Each number is 500 + 40 x the weight over its row's rms, rounded and kept within 0 to 999. Layers, rows and columns count from 0. Numbers have three digits each. The size before them is the row's rms in percent of the matrix's.

# up: layer 5 MLP up, 1024x256, rms 0.177, rows 508-534, columns 0-255
# down: layer 5 MLP down (transposed), 1024x256, rms 0.0627, rows 508-534, columns 0-255
up508 093:579453519486485539462448524519516422439544483444469490431508523551542608509507540565550407544495555453528490438470461528460414444521490500509469497547508496531506480550527505535495510434437521533509515468482465513461508518452570524531557455464606487471486503552505533526548446505516541413517487521450472500399535480442518488589448501555524506546528494507528477502501436464487507509528486538560518550469503495491458448452533487492462468553453518561459513541551468526454577582514451478502504474535448475468449459512395488462474497519519509513451516511515539508540503534515509540447493504554425576524520487547446533447478527546464536436507444491572480467431495495485475504546472391511466515416496454470527543502481489461528531522553552472516468463509534472511535429549518
down508 090:476464544427473546528449539488559494532497525484520458534508551408437508540511538472488499519511547527510490471499499563534512550447439492484496523514537458486555414479546545523545481436470526467475531540459496461533530475466542519555503521456451474516578521521508431547508519478574490566483481540527462504606421529503473471495527471500467478383480475493491516389566541430533512456523541454455516475476499453562413571482545484526532533454476463499530492462418498566556431530471463483535436471510448534496502424478531475514541538512538532407556514515503461489499538483570490480486465530503522436544508493507473527509513507562569467463519479521480460508507479458547495442467543559536475452527587553515545457566420461578512516542498472522524528536527439426536508470468493
up509 104:485443565521554475470559520536420519474477519513497513448556519519443517498548510457556450514480527484423534490488514419536507527466510549429452507498498477534532536514484454470515542493482482425512490469522540532506532517473422506426524458476493512513520495501469425554463480429476424512504465488544460443517527521518479531485574517474552538497504505446513488518477504501439514578521569526498472434586592447532532494469549550590520583513502484422553539438469542528544503548496556475483526541468522526487500476492569435470542429538454500504481507480496451451500499506516504528544477481476558447542575561529492473431479529441483550430490574481511497428540518598486529490486572485463524492485485528498513443507539496487603540545551488479507526546483425449492439506389441
down509 112:562552464459569445475571494425489546500522430436556484542522527565574594403589528556537461506513554530469544577482524496530488479490459520526436430481462544547528512467469504463542449517534471477433488566497431517474492552464464521491558500496479485466525483514439594507469524497485453531545522515441421429486528454509516467498456566520522473497497517458517441446459498510461474544549520534510518542499522552508504444497493415468476403511503497497457463493503444452427466508531566518541520401547461513449517489507560501477514504532519509540494520551525517560500511440493535462585480466472529507527459522518443564443508460503539535551481535433495503481537510478482452499577456552477483514500555508474484426543438540511461501543524477489520520474447423516518535461573529
up510 095:485472512499492495437541484597518456494426533493507505505541445513485472481505508451491438459465432531554564533534496418567459492499503568523547533493586478464534491515483522390449538506473481496514449486541552548529504547493527405526473539474498508586445542482476492488478493539482465497457466417506474550506443585502564494416458566499509511463472437457556499493523456440561483486485541504483499499493516471581543467487530475443524522527458508495502478492450467525430450498483504535540507597508476472606506514505461526452476469413540436548521401528553476477470570448539459496563506466466417484529510479480491483427553539552456531504469451500499496525508448532568537546513419533522473463524524516555537523582541520494534450457493497564504522481511467493510547494558512
down510 098:412543482498466499493536575447508598447463456491512473463526488541516500535485559471539557512417578518449552452480505500489510544484567470511505473484502584546504513495537448491471520558486534518466511512500514502502509505476544552475490453527485485467494501454477511530434455495426461471502547469562567535523566525434522527488437539451476535484469462474513481454521512529475548560496463432556469539573518454543583598540504523445415536553489493562488516517537474493516557518562537557498486453537477495447488427505480560471503493491477434427561479555429472467474472583474476505558505470522488440517526513508501462478509459490497528502511479465522496521514458483486491495433417499395517525496524452498493453489578562496562503576456581572505490411467471476431548475537437
up511 105:481462513463458520410550538490458494512424515465483468468492491493485498450416532513541507521557461511473515464533547497471488520557509431479498480491517472519483522444550471497417521498472502491529453467555483467565536472477546494513539413528497492501568510522506414555498550585501505440536429439485522525510508505469486545598527494493495461567515531523545519533478518498419521451603489505485508504519522545463483462498553478469551520577540557502424448397537495514474523464487455564535491519578529446540516486541568451517565414447471491507511458505450479541510503482586513518514514442502419497494445494501518492456455428514431533470494516475565515460462477520563450488451508542572515547565463548496488562421468580518523477480454463502488468571520535560482464483551563
down511 105:465572528466538505482516604471521566542528552477461512552482476602555521479478504456526425454472517449477470474492498451414468502554532490523463438550497488492514484445438486499539522482475466500486497501501494340435509504489512463463482492566434465544565545514539488510487543530466508528473465483513490485500501533582496527512553498493515551460468512568553543541442521562422512469474496579450494435445522549515504425508462474542498463533518489517505514472530603533481588437521533553494497487492465486454466487511455510421453438529537497518541520524462556564513536570598445592510479495496498388550499522550478431504558511510526546531493472480463485471532485539484499496518456449447456518466462507522472534442556509519462500462579498493482484505465462446527515462499515
up512 101:501467535458476517491513506483473508508498503457503516527551490528548474538515432451458428547507552508490489545537502509455502457495429499591511545521591504535479493488489534511483443497496439582448508457571539463479506502540508504455444487499498479480527541512535540551520433518553506435535505519504471503466555489564511460564564448484469557511519438437459434499427448534458488504463529531474516524465549518460574522534480531467522514455499455521459618469479544549513489524502548520469503426495508510441479511516451534474525531531514616423489494423543482529519492492545441545479549447492484498451543549436466491530508546483451476509500561491575429516555530482450552589436471426512419505504555466465507459535421535444431471480490530506502455452583423518530482493497581
down512 104:507494478474477519496506463446511491522576514522519565479508478610481541529463586459482489540453509516569510547505513552515462406501533536501531580455505517435611491476524439545520458535613523535506491499471530499511493472530539541515545420518529517454474452527550424522501493532385554455496499462485502497519577516517527450544444536503511525518469460478454500430493455516430490468481481560511445548508581539515412445478536500472452568501470493472542469427540477553486529512533521485465473466552443539450466478536535503490473484502512500515492552456455495463453479530563469560479440489536419487546554513453442539531484532447426468566524514529557446461516461521469532542491498539493530484442421462508542484538485497509450457505496517522502548546496508474366497522513516
up513 107:495472454508460531510481436515458464512514491504475526543494496467466462454465474530471472405463508488545550490483470434524488578502400533546454487500547546467457539522451541525477472545531553454481450474537483496510542472461489606598467540508502534505473504506577538479479520445505464540504466481484506489503471464561543508466484488559533394472515531465514560496496613521574468569495461516493484557456484488563423512424502524516565532481497517486468490431490511496452594497509418468590539481469511459506420524524435497483531448485421535537523536549490488468510480420520428482547495499569512512505550506545500519480491481469572487490512484543519416504550474520515506463433482537485462489503609544492507461545489500579537450442565453488477495550491554490485491502594465
down513 106:481446507439560440552409491498473519508429537469488525497536477449525428491505473572497509488462523456488550469514491493463527500526485538530511523551499469483570498459484523422504407456472500535466510481495464469533477462471501507538510476492468486494520507476496487499468544540610563500493538478479544472548516534558432465534519411492510466541530517471510478464563482558551479498468471536420522404540545548483463537595501505487504500474528442482418547578464490536421498507429570472510445485461465513487450516462516545479458514559578492483518539507574593541481433529471548487470514436495524508504506454482543407525554521523453455447576476513478559565475470523398515521479518490533537618520493503557455483458528471502513551550479560489529557553483493450465460486514519
up514 091:497469491526551472498515559482437499536473479434419541500501520546507498500511453499567467527448493525517498450404455492478517443446522477468500546527516534504502529569512574512470505549488503443468495565469466527555595521470504563491563508485423501513507465465403534504533531461493435548501486519541462446473484482498415559505547498525453506523540580442461556547467520480423529505537570526513533479509526535538485556519555549511501534459428464528505467531433498481448509576488438424582475510475487539570470529542498523538481476422467448538480575564569516468449564511477487507501535537484529534468469467563487512481490480520460503514481507520517509521402534492537620575475479551477492526453424546504480428524502501463459496464514475477509483559419414499514532515496451
down514 097:526475457482458412444520545465639538536508484478504455500472525479511523468507560473493497446553456512438470521502438442526473490515526553510449550521469476504485495441544466518514561488530529482478516540430525534518486469520480495475533603412496504447486472535494466511449481458476543488451494540553410421498481531511584497495464545452605463525472548528503519558414496485506514504485494454542546486494553499591575434486528515499482516502573573489463465532514557444434540515439466512472502522519571510523436470501487512455565572511495546499470479576522519507488566509474470508500558500478481485518456510563515543461532381496472535514574474484480466506439544467423489484507496491477516511566494537508563459452485523509472518592544486455510453533511460450578462507520460
up515 088:452518533375515446442483536521498485460562522524424547485553411487513421460533512443507520535543449461505490478439468486451493504458550451465422501469482512490477478496496475578586462505545567543531542496523479466522483497520512535487569478522456512522398528524484540556513532442488515536524534492487451484511477507480507485498577534493496539529564525460491543453442493503508472507422486465497449507504546566540529582515514514533533493510473539555547482517508397595524490593467502539427523520470597513510471504453462490543559481511490465470564450511524435510516557544455582506534507521523490528513503463529543495509531442509484494481475488465435536578519538545415483487410460480438527523497531529504489515561553422523445488515505528485461470538532461435530537448578505
down515 092:451505478521441472479514489550447507470520479498598555511535534510498500485525483473526566510428423495488531516474580501525429485480447575466514471401533458475523499430522410549547453508473493594460474499426552516537401539471535505589468528437495484453571445470530556564573526478523567453541537474512499558401422455500486520484515519495457472539456424541502492496464462410528528537553568484532414534518468519485485527484573550475514488478508507565510471578485539528489515499499479457517503557523486384464514481577512464529495506491400516518502511514469449444476516471460531468481506442500490446534475494516529501486567529451533498495469490500498476472468466538543454590499510518557509535499471480527507520497564560528499451436534529522529501497473527498547473507499478
up516 092:447505470484554474512488511506470493548476486517480500473494554543513563504510476451555524536464561528438480509539526552502558517463605559560544474511540464534437482529562489426534531481543518493522514455525478480496438519511521506449439532523478508483548488549438526488488585482479548439457494516548549579495498507512556495456552506441472429493499562501492450536510514430507473502525422473536528491459477529487403452524545547502465471494473507541481472550611559493492541455436410447449477561458415450576529437492496492518438541470426508510516490520479449413520604443484449525497506480473420388525518479490538491420496499484511579485465584527483539498535479538482511568491510508487467443507463523537512476430541536513521479480515482495525545517558498522557470472512470
down516 091:524487501498467516454516509504441560546488456529510529496543442497512546542477506453526478515555468393484476438534534492532427484456514443468504514527503582447539537512487457561558411496487462454499439525510440517530557535574474537492507453504449554501554543428406448470500501484523544455613469543454531548515492512544534497488474464450552564522468494478480471528458488505505429545452495474515457540527489515512517466507545497474544475510546521489486494551414464488579494464517514497544485558544557521452492538447447540467417484459550476444520528506484450469452484509411459488494539510517513526490553494529463494536463500504517366528538536583547481575500552457463540560518512523464454467482472555523514502507478442525466501443513476588578388511506482528463500545492520
up517 104:530510488481489574482469491457546506494565483445472459533479515377490502566486554540568493526456562535535456484520436523472520535565479527491461465489506466513437550508502457456483517554479476482468480541497481531504415456496516477521505466499488440499518549507534515502508494537587409465483489417519497475488483538508497520462515513515505472440547463474546465515440466570426510446482525493549466508478490487562487505568523477604523464439496521487474516542563480545456598546560444422466499483512524534489521550469560538445439550464577529440429561522531571480425563492499536538584522459469499547525451582487465486510468587551503467494481470435518462438521490538489457516482551533531464467489511484514479542423450526472440497574544455485525503484403524494513500527537486
down517 101:466426501486519495522524476500514517492595478522469510507476454484516521458504467496431476533498507467465534418514536508427458441461570369520534497426498499478529543531558549541565535542491506519505547511524583504533533459466530433522416451476534515544548506480508540471529479442481559526523483516443513566486520432549502557512461567474546508503477442453547469496542502494464474483602458551478537502502486454453589486446483518497539523516505499483532508564516533480499486520498499577504422520445467494453504560486538486483526558530464527538512488498540497498482405467546460459549427498498445464500513511513528470510419485546519499524475544419475464496474461467432489555534475444577533453576467512431464471541508449485515421522565605577510508478484465515481512402515504
up518 088:416529625501467540519481491532542493467500505447481514482583458564462456485506495540573531496479457466493498461520458491497483588456531565540501506531478512522516522490508490475452510476559543447519524508482480507471474538515547495483573518456502448488453547464457425569515482485467481459481547484456372536545537575468531513517489480573421506439494471403539501465550518520451525552470482604469573492521557488544497573501497524527477483446458524607492529462439443561494534483489525506438497445494564487520466485444517526565554531440499507480489496496527520561529453492516506544504502510469539467481554484511497565475441435460461521542430524504535425495555448468512482609434507540437493489466506520515499425511455491514448510461495484471531510435496501548445500561525497
down518 088:580453469499473474561499482531492510533558487528520508520463548450556516511530499468493459508452441509404472452477513674466511480447522527574534529492539460491496470431546494588500510484430494507423456496478488445562497532495494470447565494510479558568505468536490469440484459471458528565625508489464579487508451474527502554530557549500494509527523510520476520556549544438501432472506509451544473614521530487489491496472498475465503476559494414461517484436454498452580525500499409477518464502451506476421525514495444510463491526486471476452532546501453465471515489482499533409507418502458501481545520573528469467475498502507522483541496419480491481539485511525513513498516530486513501526523550565484438525494554527493555538566556521457553485488502535525566425454493494
up519 113:526489520460526479550589487530477464537458521465581510554533464525541477478442593497531523405455576526494493480517560497470422491444495563518449513489529510561510497485514522397424501506487515517467498456531534533477540622469450507533479462588510509524492418469403518537507443525535452477532426501555490572527533575457453533476545501493547507510528484549480536549529522524562504466529492533549488522567447413493513509529558487456501568510594522423514455549515503487486567482519510450429476495534421464482508526441494496521523441471491496477466473519428517473516536451492482485532548462583504504480521524570481479495534416528502470527566491509497437539485474505522538489457524466530473476499515433491489501469500465514444548467518472417517517546438499511456546545527435
down519 126:439599456535510568516547493538501472542520557465412454502535564521459437457445502457523498501543447445528458543451550522476486513474516475533485474553505546525482459500452473450410464501406489548518503493515562463446522561512468508517492532450513527502498455523478551471516466486512506526484494473567515425479571505379515418520504509534464529474477427511507503486489439609530521490550458499476487552572528530471494546512414477444576495428495493453526506485496439459518471494553549452557522532554420492500502481500503533461539496454427577567504490529512576482483515440448440568485546483494456456547524550544450465557478421485463505458511436512500510521473515495508467537485496505511561492473480489493518537512577583502493528540562557522508488567551523508471479457537505
up520 098:507523444540498515528515448599455528525477531470504445468544463504443497494470527519511495535524445532483532583507482471535502531484428541536497550482554485535584521480447434525502482499578507504442507555523503571503533513572385535442496516541553449512398513460497533570558476482495484505422475450519460475558464459486417491538461531436491480457524473569493457490543499491485524522439500568456439425508515450513523567461448518511463507496482542515519515513470521581533499577531567497418445546581544565493463492488535497506470506461464526460504485545529453500515515447529467416426515479515490474543482518408417405532555514515548450488506489513445547511464496484559474481545477521517513487481558480508475495478574428493471562489581475544499499483516524507488474447503475
down520 097:483495504494413501503532498508495534533444568541487469462537471533506509533447487489491486467516519399545543513523426507507445465556494475451516545494465519508548495462422537563465484515520536545422419488488574513559525499431471464525493458451538604437500507534460519538558513531527549513509518479490522496455483542475458431513467467519455473508531497593469460494474502472517551495548489505543521503562481529476506555460502508532495550457559493442541489473540540470541521525528505571386565495532462555481489511460517449516495464501504542503487500444596529500438491478435468455456528565524472473447512510461471562493472439446457486491471519531448483471551478505464400476509544542396462555547457466549479488453519594558483525514482470518560494496633569528528483544492544
up521 096:507416502487484486485514492496528511479450456526489503432559451501515534491472487489447547547544555465503462481448515560517538529485575589540569518479458501448515484542484510458500502354511453484547536497512526507504514534529503490492545497534487561492502504446396509453544521450561469509408528507465548426602539431527486503469509455565534478512594484456512506533493507492495518457488466459525505511450460478447433427431479441525455525543525487486532517573472504524541464477525539552455546526568522452458464450489479531548464448498515489516493424480561528493540504488545547500503530455491499480489502466486471459472493552512457540466457471543450480487562514518510449439478485537528495557552453439486498414532518587458505574475625502530466548472441531524528420493549482
down521 092:484547506527434447534505535567498539505476494489475498470461505534533529560505441549535445526552453539438452539466500559462473471526506506497451481431574550504524509557534489599488467481478513508523465469546524528460550493508543485409586455421508474473520495528502585461587558488550489520504489453461487429508465478532495441504573507462544508484466453484517505471468469582511448605509531463475480519554450482475525489494484489406476562403494511452503473508480435482495458471493512517491478512498447527565543526498564475493519484559438522514484433572493465543508523460518584511496541491544469523476545553458566467468556511445509425488469516568473509478540528520473491510527524447524517521519424492534425563408581534427485526495491470444485420532550433513510512474542504
up522 094:462578502460467525468471571537466493460525472460492464564543550524536548558487475433454539480487525521478518468551535489513526551544509550504559456417538534425484577505449437456500429485460566479508484562502521444604457483464417459545486573415481571480540531528539473477406519508474441474513490544501495466518478469463479465464490461572455502497504453430488470445502482568485515489532530524550551450518528501483533447430520542509486532527578460457395448547518525532470481540471478468502466501550498464515534528487504551510533479474518567575436467499510480489451514571563482531498574462502519472462517495446499475483436516456563538516491540405464495518529562493546480557416524460492458580475510509559480555476514462545498519491478510499492548470486557458508502531463467
down522 093:536528484500534484471491518561494542528568555462521503535519441459496527481565454479486473528458510523545497494538442479489476432526509428523474494487441499498523488503475535466581544402431499493551477507499524504471574508469532515529454412487464542519533545534443555437494489474492457520527604582454532466503481483432482530493543561480572528465426453517503499489521516472522459528475445456523437521493523488504491510572404468460476457546456524538589494479494491511540499480486570541507495474483563527434513552498507466478534536550482488496444492528507490395562448570585549414585519559507445516498481583471403478436496522464437493493543496468534533515532508484509517454481536463510490551547414549504517468437539462455499499562549473483537456483504541428526453516455500
up523 094:526511434548515522550562493507434454520445463555486553492533515442472503507518516446550559461484561505424542525459451455527493481546574497519468520523492464523493572511475513522477504477430538503592458474550553519491509443444540523491559480537499448434421496488559519487518484500380548469510510507511570439494518496482501527430497441548468492605512504533516522438480488511489543574468474477488473456541495492524486469499519432488493506493507498538500450457472510499487433433476503441596446538565521467464576502454462478520487533519510477476533537429538448499543472502567526465487490473481494547529481553525623486552475514449430471506529495480532460503497595556530519529493516500520572547484439492525452549492462512587515516444455547511536437504491615525443447502506469
down523 091:463539523519523455497452450546458510491512499475417426507478487511448461459522556542435524539546529519507503512477521506475554472496483433439533553541486548541602440458502443500515462515505433408488487525548470484538419503459507409490483540519556507592538571501474547488529477488489489479536540506451455551551581452452547536467528508469469524445545496518482446525516527516520529439550540571549446478481534554544503524532529482474537453521535522487554573471435495586548511513418527497435490558524499541491518493466504513553501443423505505496497469549456541420482491512499487444517539448501580512521488475453546460513513510479567510569417465512474504524464478463438531461527467558475499436550563497502527464551530447532496438542507496437509469514446527447562490446582519
up524 098:504476520480525521580494459412502525422500569546516511505508561492537527452507499496492468524505493511573509500511548459497555484506504491492476499452421515468556531540513482509449459500463479570471508520551563447407491485508487537488454488452551516366469512495496475506557547480421509515461509429491495502522523517506494458446482497478402569516488513488482487527503575489484471537405612546514473508487511549472482481475527536540606584498596478494501522522469485514455597498533470455544501539486510537502486538448540478453513483545479524455403518568572518542449525483510502536529536489530511503562562485501500529493492436444513555513535477499419516446502470498497467520516459470516543441452455449439459457518515519407542506450529519586461506468482490513557443468427571
down524 091:544511527509457545482476494518509462504509542476538505544519514477547481514503573573480491477451423464469476476521440452515445464527497533457452436585491466411533446517578529534426527475492431566501555486531520447510559464618580607453509545512444468468484536529473541468523468454458461538561496550498522481504516523516562461520428544501527454507445511502479472490493537523495502470571456551484501404453490516534515560516546554483441459468439530540463517533485505509537499463534480523494530472480494512463491472576490436536518526542490457512452509458515480484560567472477524493469574508542531448538477511502442486464566498435532462438565486503549475530448542525537454481435425475505485458478611431521498516466503482547522555456417515522543523531518446543461496500430530
up525 097:495572561494489422449555535419482562508457512535480479453565537461462487407543566574459484581540492469504482469492516493539465522490532505528470476499491513459500539559481515489436446450466455556423433510511459533526554545431541495431517448533523470473567552466518550531522494508463474552522480513545487448512424453448523499422543549519526463548496521494555477445526527471546559501509486517443520465467504482424513455492479535501486505528523489573438467557512529530509542494531503520527508493525500434488482578474461520549451496577559498544519528513507514535521452471474501440490473491434439583503422521432479424528546532450489548503477434424483506539496574545538508490442522432446513512580468514505504533536537455512482446556518507574458527520570544501439523455496541
down525 099:454578498529523453513485503498490456599534508484430533578413443405442482563495447489488407505473430501535475497481528483440475506555549475398533455495472444468540539421489554464501531538555516539475524448464561467497501445520487458512454504476563440494521518496528471499488551477525500482517431536519509611560497521507485563515456513497475561512506461551575521506448496484517462486548537498471550500557498400555491531490460476531469519510564520407548508491538515499503498466512475596455528501489470528478502512502474491468448522487545546540548511504513574501515507508567455541539393458455489520453476500476487526553588551512497520542545452605531514512458462452520490532536527563449476490471502511493499492498412454508490465563465501523496479439546494447516484464474456
up526 099:510505459486554430470469573526575480547460481507489505512518430486472426478537561491482500508494563464471525529488515454478501512481572546512483565471463458541465432576477434581471505572500465548514464491497561486441455499535561505434536570457443582516522533488475466544446536547510468479527409472481447515478564524529451480454522512541543521454467527462479535545507500521468468498489467455512429429538461490549444447480594538532551484538470486555492513457474481499546484454470582535518532546483464541497495535539482487535581432547476504514441385544444495523460535467471523545456434480550545564443468551478498457472499469467531475505408528508523518470517504552528530614515538515470438475517506507473466568513486517526537504505536523450531424539529551507508522473479535
down526 098:487490516532530445445540434557549540466472513514457540498428484460501461520447554505488555530549500494511477551542480543551501449547522485343566469555489574459614511459425469507535502508482474482498493523487495487453461502448506470496506488439461511555490513530567548491457594422471499450492522461422443500485524551460517562515432457538505500552480534555468500557500448530498506522505483553450546500538522547478529481479543551528502492486451492440496469464531420444528533490467473442548450498451513546507550501505475458456440539454528588507591482453513522492511456504526505455448570500405488502544483514445541510538555454535458466525504534500508528481444574486561485554492554491487470495528516460552504542511461560562503536508469538508467519441513471542516459507512401
up527 095:472422504494516501502492553527524496492454550487516492518520459452533496472521498550517603471429450521489480495421561522466463522505528553454538474518430535531482453551567452509459483431488537462542503499548597548523500472532488473531472570533569489500461536584536443513563506498450413491563432461435506470435433528516462462476525477491475511448523426523559484555442501586496532509501490508620509466512496472532526521490488543551495471469560540460510490528529508599455539497482492522542497495502501517513568482523481501481521497449462505420541500522541460534549521513513538560463516487470508496523512545474499538436472467528492448479436482475604448413473500427468551508522582496509486508470529461444507450411457509504527484539469449533447503585517411446479485543531501
down527 091:512473428550494520415470499482519517516501494496468532517464529539492493539523508504580581475463537435507466567591423500498522497525522519589469544566507435512563597540484529530483478515531463466492476503506451504498505467467503490451570435475465524521489459476489489472441433509577453550369517513504543528487487515520522458553493499481500465505533489479507558471529504427541479503477556523435538530514546523490520532526477439519496571465531582517514448404457538475484453533521438540486461464492566546527467592388507533446468570503488494503471500480439476434474425565443496429501558447459502488539465493518491497529457558418468571542544497507520493498478462466500486476493515454453469526565524506488517494505469488529450523496576491520545493464519464420511548515502594
up528 098:488474472451544459523472506473538438495487486460495415498528530469516477503472531505443558486496506527469534547485506520489529504455456528507533607530518483495518471482450459479475462480527509498488516473498535531557540494557498486540463434489501526445497541526508460519455541442458465474476489440520491486455484551431515483494415523539422527516514553395543554573495520501473452528520499513541488428496476513557475493552416479532486560562531437455540429532610512512428502468538434403457547510536473505579441517540393441538509563551524465535527487492548541559578481425569486558505556483448456535496545574495543450519513460466503519440464523517505565566538495523447515486553520464497508550564564473464456537555506498507523501506477481542484526563560529442486513544470465
down528 099:557458571470460514494501487543471521504535514526545537457496407588499541468390529452499561498552545504472469470479516523459527490474581508560490515522473584490513423486550497461403479492557504495543514408512457513499523491485476446526573442451560538518547542519534443531518514544425458520502499504523422431422480489534478484473388494591505547509574556497460505458510562496513519535483481529505459450471501514481483525525478561523539510464516517528492522445500485465483467505537499425494500509478563424444501566539487411453517514510529506499497455537425447488475507519520590416472428530542499503498499524450516452490528500567520477589492526516541484453488462492531511539481510484551502439524462481586415522447534469518455505525529491423525521445522548480473468489507521
up529 088:477505488511459525536492508533421484555480554487445563480570482532444510499490532461512480560524480499524430433548499535466511513482463575513487540448491520506580502488595508511516539499433517536534479474495461500476499417469489567467467499513402492542554485466490453554511513556557529496467469470454493469498486465512547459575492487538506491543614455475399455556451475505451514532510482491518540450563534546464505558481492444509494485517479471517498493539515479515469465486574486464472539491474485492482462482531401389509428462498522597468526536483449527546524540479470482445468427463471486462571522540524523516400498481486504528451563460541499531516502569500537548543494430416519549525542448499511519488504487584500515469548480470453536474430490500573457441539445422
down529 091:473493469558588484481405487549526513508516462524543524427590550514569504446480433427527509517485481471525583472498448473544555514447468479474483484544529501479451504547416546475473528424447434502487527484425529484479482505517536601506506432535463558549454529477514456510490489480503480529484578446537541524486512407511502494551517460503473503499470523503436491504530500578534467498454533468441513556519472510505457483496531429508455450542413500516439492446537492533544468514498412495517499444467523539467504488518476566447454550436517520457498550517449591542499483537505547455498488543578481511500464487528529508510474540527493423486593504552516433486513531536543554498558497467491523501502525485508465482475540527503506530568477528486535382518532524529466625489431492
up530 092:419409526443520599534497563507524465524508574494507505443528557457449475460459515547575467493472478464519556392547471468510452491488475532511504495473423563557514440546526433454530537489495540405512565541541561505488511451531569464504444480500436508527507536547460544499458477458542476497467577483451445460581494518526452528507517533519521482432407489433503528489515473428515459439476461462502567474554475463474514552486550466502484530509532491534477480526476381547480499545517552520552528502481601448548484505506525480511469467406517568543469476520493526438565513450519578506420522516549465495513520580536489439496527481484529510464443439476502511478492508493529524479467531508488536532503483518520489572566533507545536524487431492479455502471477509467478500506524497
down530 092:554483571586465482550489468535513527564501445506456550533514480467491519491552441480436552510447548489518437502507515468449474461502465494469521501507491588485517523532439507445546513493453503452506541498513539484561471587480508494456560526441543472499446534494477533473572482495451524511537466493492513488509513525483569536477473496432509454596514446558478461480559484458530540521515534475515450476537492517510513452548449523505533407544494543495452502500506517439481499556467492518455503567428440562417549469482568527460435468571448518510420482484562469498497434512451506482543437568463527532482466551532442430561509505530494520442540498507542536583559402491552519503415458493465452499464567490630532486491545504433519503460554470486503504442498483507479456491529508
up531 118:546536493573520532499480453481508567513542485471465565525486424458504513464458496481506538487458446571558503487526481571490488472496499511528524494425536518456534494462444541506554493532495494490533514526505539489552478583426466493436492480446464512479520481449466476478502439510546448503506509586518477485480435495448542531568521594437571516450441515534535560561471500481390522471539527471528525464430546543597474449521461436520416450458493477492536447526475535519399541497587502569521519557512537482499530530460479517485480501566518511478456468490513497528510508442462487443594460482513574541494543533474533448500505479526497448453471558409519589532484488508477469562461444473501476505465516528464472486529502545482476467471442519537552577520461505546435506530564443
down531 110:503592527562478543478485533578484469489530494537516465558463494461371485484475522499430516486448511471526388533536552503544484546507453487500478522503486537504421557568505508455488502593534483542520499508504516524526452548523500478460520502545495562536452495442510450485535457486523482572512464579501461474503519487509488534469498540499490505408530555518545485437478468518506498499520430459547451504433524544520506510475449471507427504570533539460529460518573514445532492470485458508480504473584454556409505488540466516433564507524509460487504508579497480492431507456506514497446554395436522538520553629499417485484500568492423560475524526408472516492455503439495445510435546480521479499495515520547523454529437526475553495512480520478506486503533573510511458512531526
up532 095:465458551481479556492521497528494506485458441428485486458569456503495529554476500490442514480496480503460452514518499454551547554502523513450524448460498514520488484504532556487543501513508462485473537531491503541566551504501465492478563590532532445493475494518436588529537603480376429504533582551513444485469446507480516515494552449496491536573461481451508557448492470491441481512492516440409568485532533450464492500499444483562501550611465535410447553420449472525485490482495503496543503571522503540480522497471507425506486552490487468560516468525466469445451483473527546496452483536568517473489519511482549494487464487507478464565400582571495501484547468529482442541489578562510522506487484477554491447553422529543471464516579432490501491411480485478490510476464520
down532 098:507487569534475467518512460436522470555462484509587489534452499431452576425487496510515556499488522526451588525484530498455481439509508503450378470528488525496498428531578543536418512453449483479526554520572449439560488515560478433477548470455540510516535464527554545511409518457603519494519536417478510516468518499423475484540440528445522534496520560479500471493518476504493575429540493463513578511510438489428519461540598472521555488480437561563537531513439522437537578545481521506432482463491503517502487482519503515485552495476541523500506486519525524471571505472483535462492433508484502447558442496535511419480581470483550489485431519513554509495569462475483453460494480480518571496513462512533502510556532501488466538520491484503501529493482507512521453436446440
up533 110:492470538537492583464442537438458550492516486501457509436511497520580510403577497559473515535475584440529530407450474446502504508480509477422566499466442569510573463572483511508515443505457522457515499439578487494520446522425527516489477545485478535462512514543465492458527439457481495531488470452502476482579554427525529513543503473463468491491465516548580537514502436534529489480408514571505564477552532503490582496472547552489489456479475482544537493557535488483451544472565525460553530521459399502503556528542465497485543469542452552534490540546489513494470556502477526492488454522472458491540522532485517454524515513546473490505474487523504512490440604441532489455553549503535509550456569502492476499442510499454437536441520524498438460470554490494437509468398454
down533 106:499515491430501441504444481450453516512554537543584537525507503456538502502514523583503481546595471454486510555420557446543470457475526520411468479533505469396414527431430488518524507540535498472521550562459490537550454440531527493492444469514523540517486468479471469439489453447478454544474486475478531543500521566496517474544435583461488518479452490448459522508484500505495477474521474539485536513568511441500489494475468506545498509503575485471400584479549549441539471429477473478513542469492509599439529494490522370636521439531530434550485538541498516544483481476573475518522595483495522502499557436539469492519529452510521510474559492464520530472490540466509472495521525433504477517531489469504474511558537500479495524501553511550506581476523488471470496503490552
up534 098:429452451474529515460479501508486454571505456528503464531513494565541548516501473524469448506498409475529527545518476569434543518519467451457579456493474378469541514488473461620554522478494466557536499484550437557479504462495451496449498467450571498480465443502489505516528486514503545504567565564475500496526572469490521436490556491581567515570517505446503514539466573578470494458495526512489503443518463528537510471496462509495497502502535559522481525462523438455462547472571531491439458569511443474458527464543455531516502551452522527475549385537497498490532500473513518493447508449490448546464471535514518498520562480432484444428541475502510515539516449544514546554538437506484493437485459500560479502513534444535494476515444407544487563604442509498548501508510512
down534 102:482471519493452475517471468535528522488548527478487448476429452522464461487453459455531546501543464507540514498472453537489486498491531506518453481476468540398565502520517534477475454445518492499517497528601535464468540528497528441557517539480512477497511594465477513516504514505533454536529489512509478470518538508501532523509583430462574553485458543489477439466479520505492513459504499459521510497490490500491452478489454513496581470391540583522459435507506477530519553524443445528518478505448526573474478404530464540522473432476533463454569427546496451502496538471478489573471531524533546422562478561502523541542579439436467507462480510473440495595591490495502524458538519583507451569484555525495500439579533422571509398491474551481477467542509471527429534565523538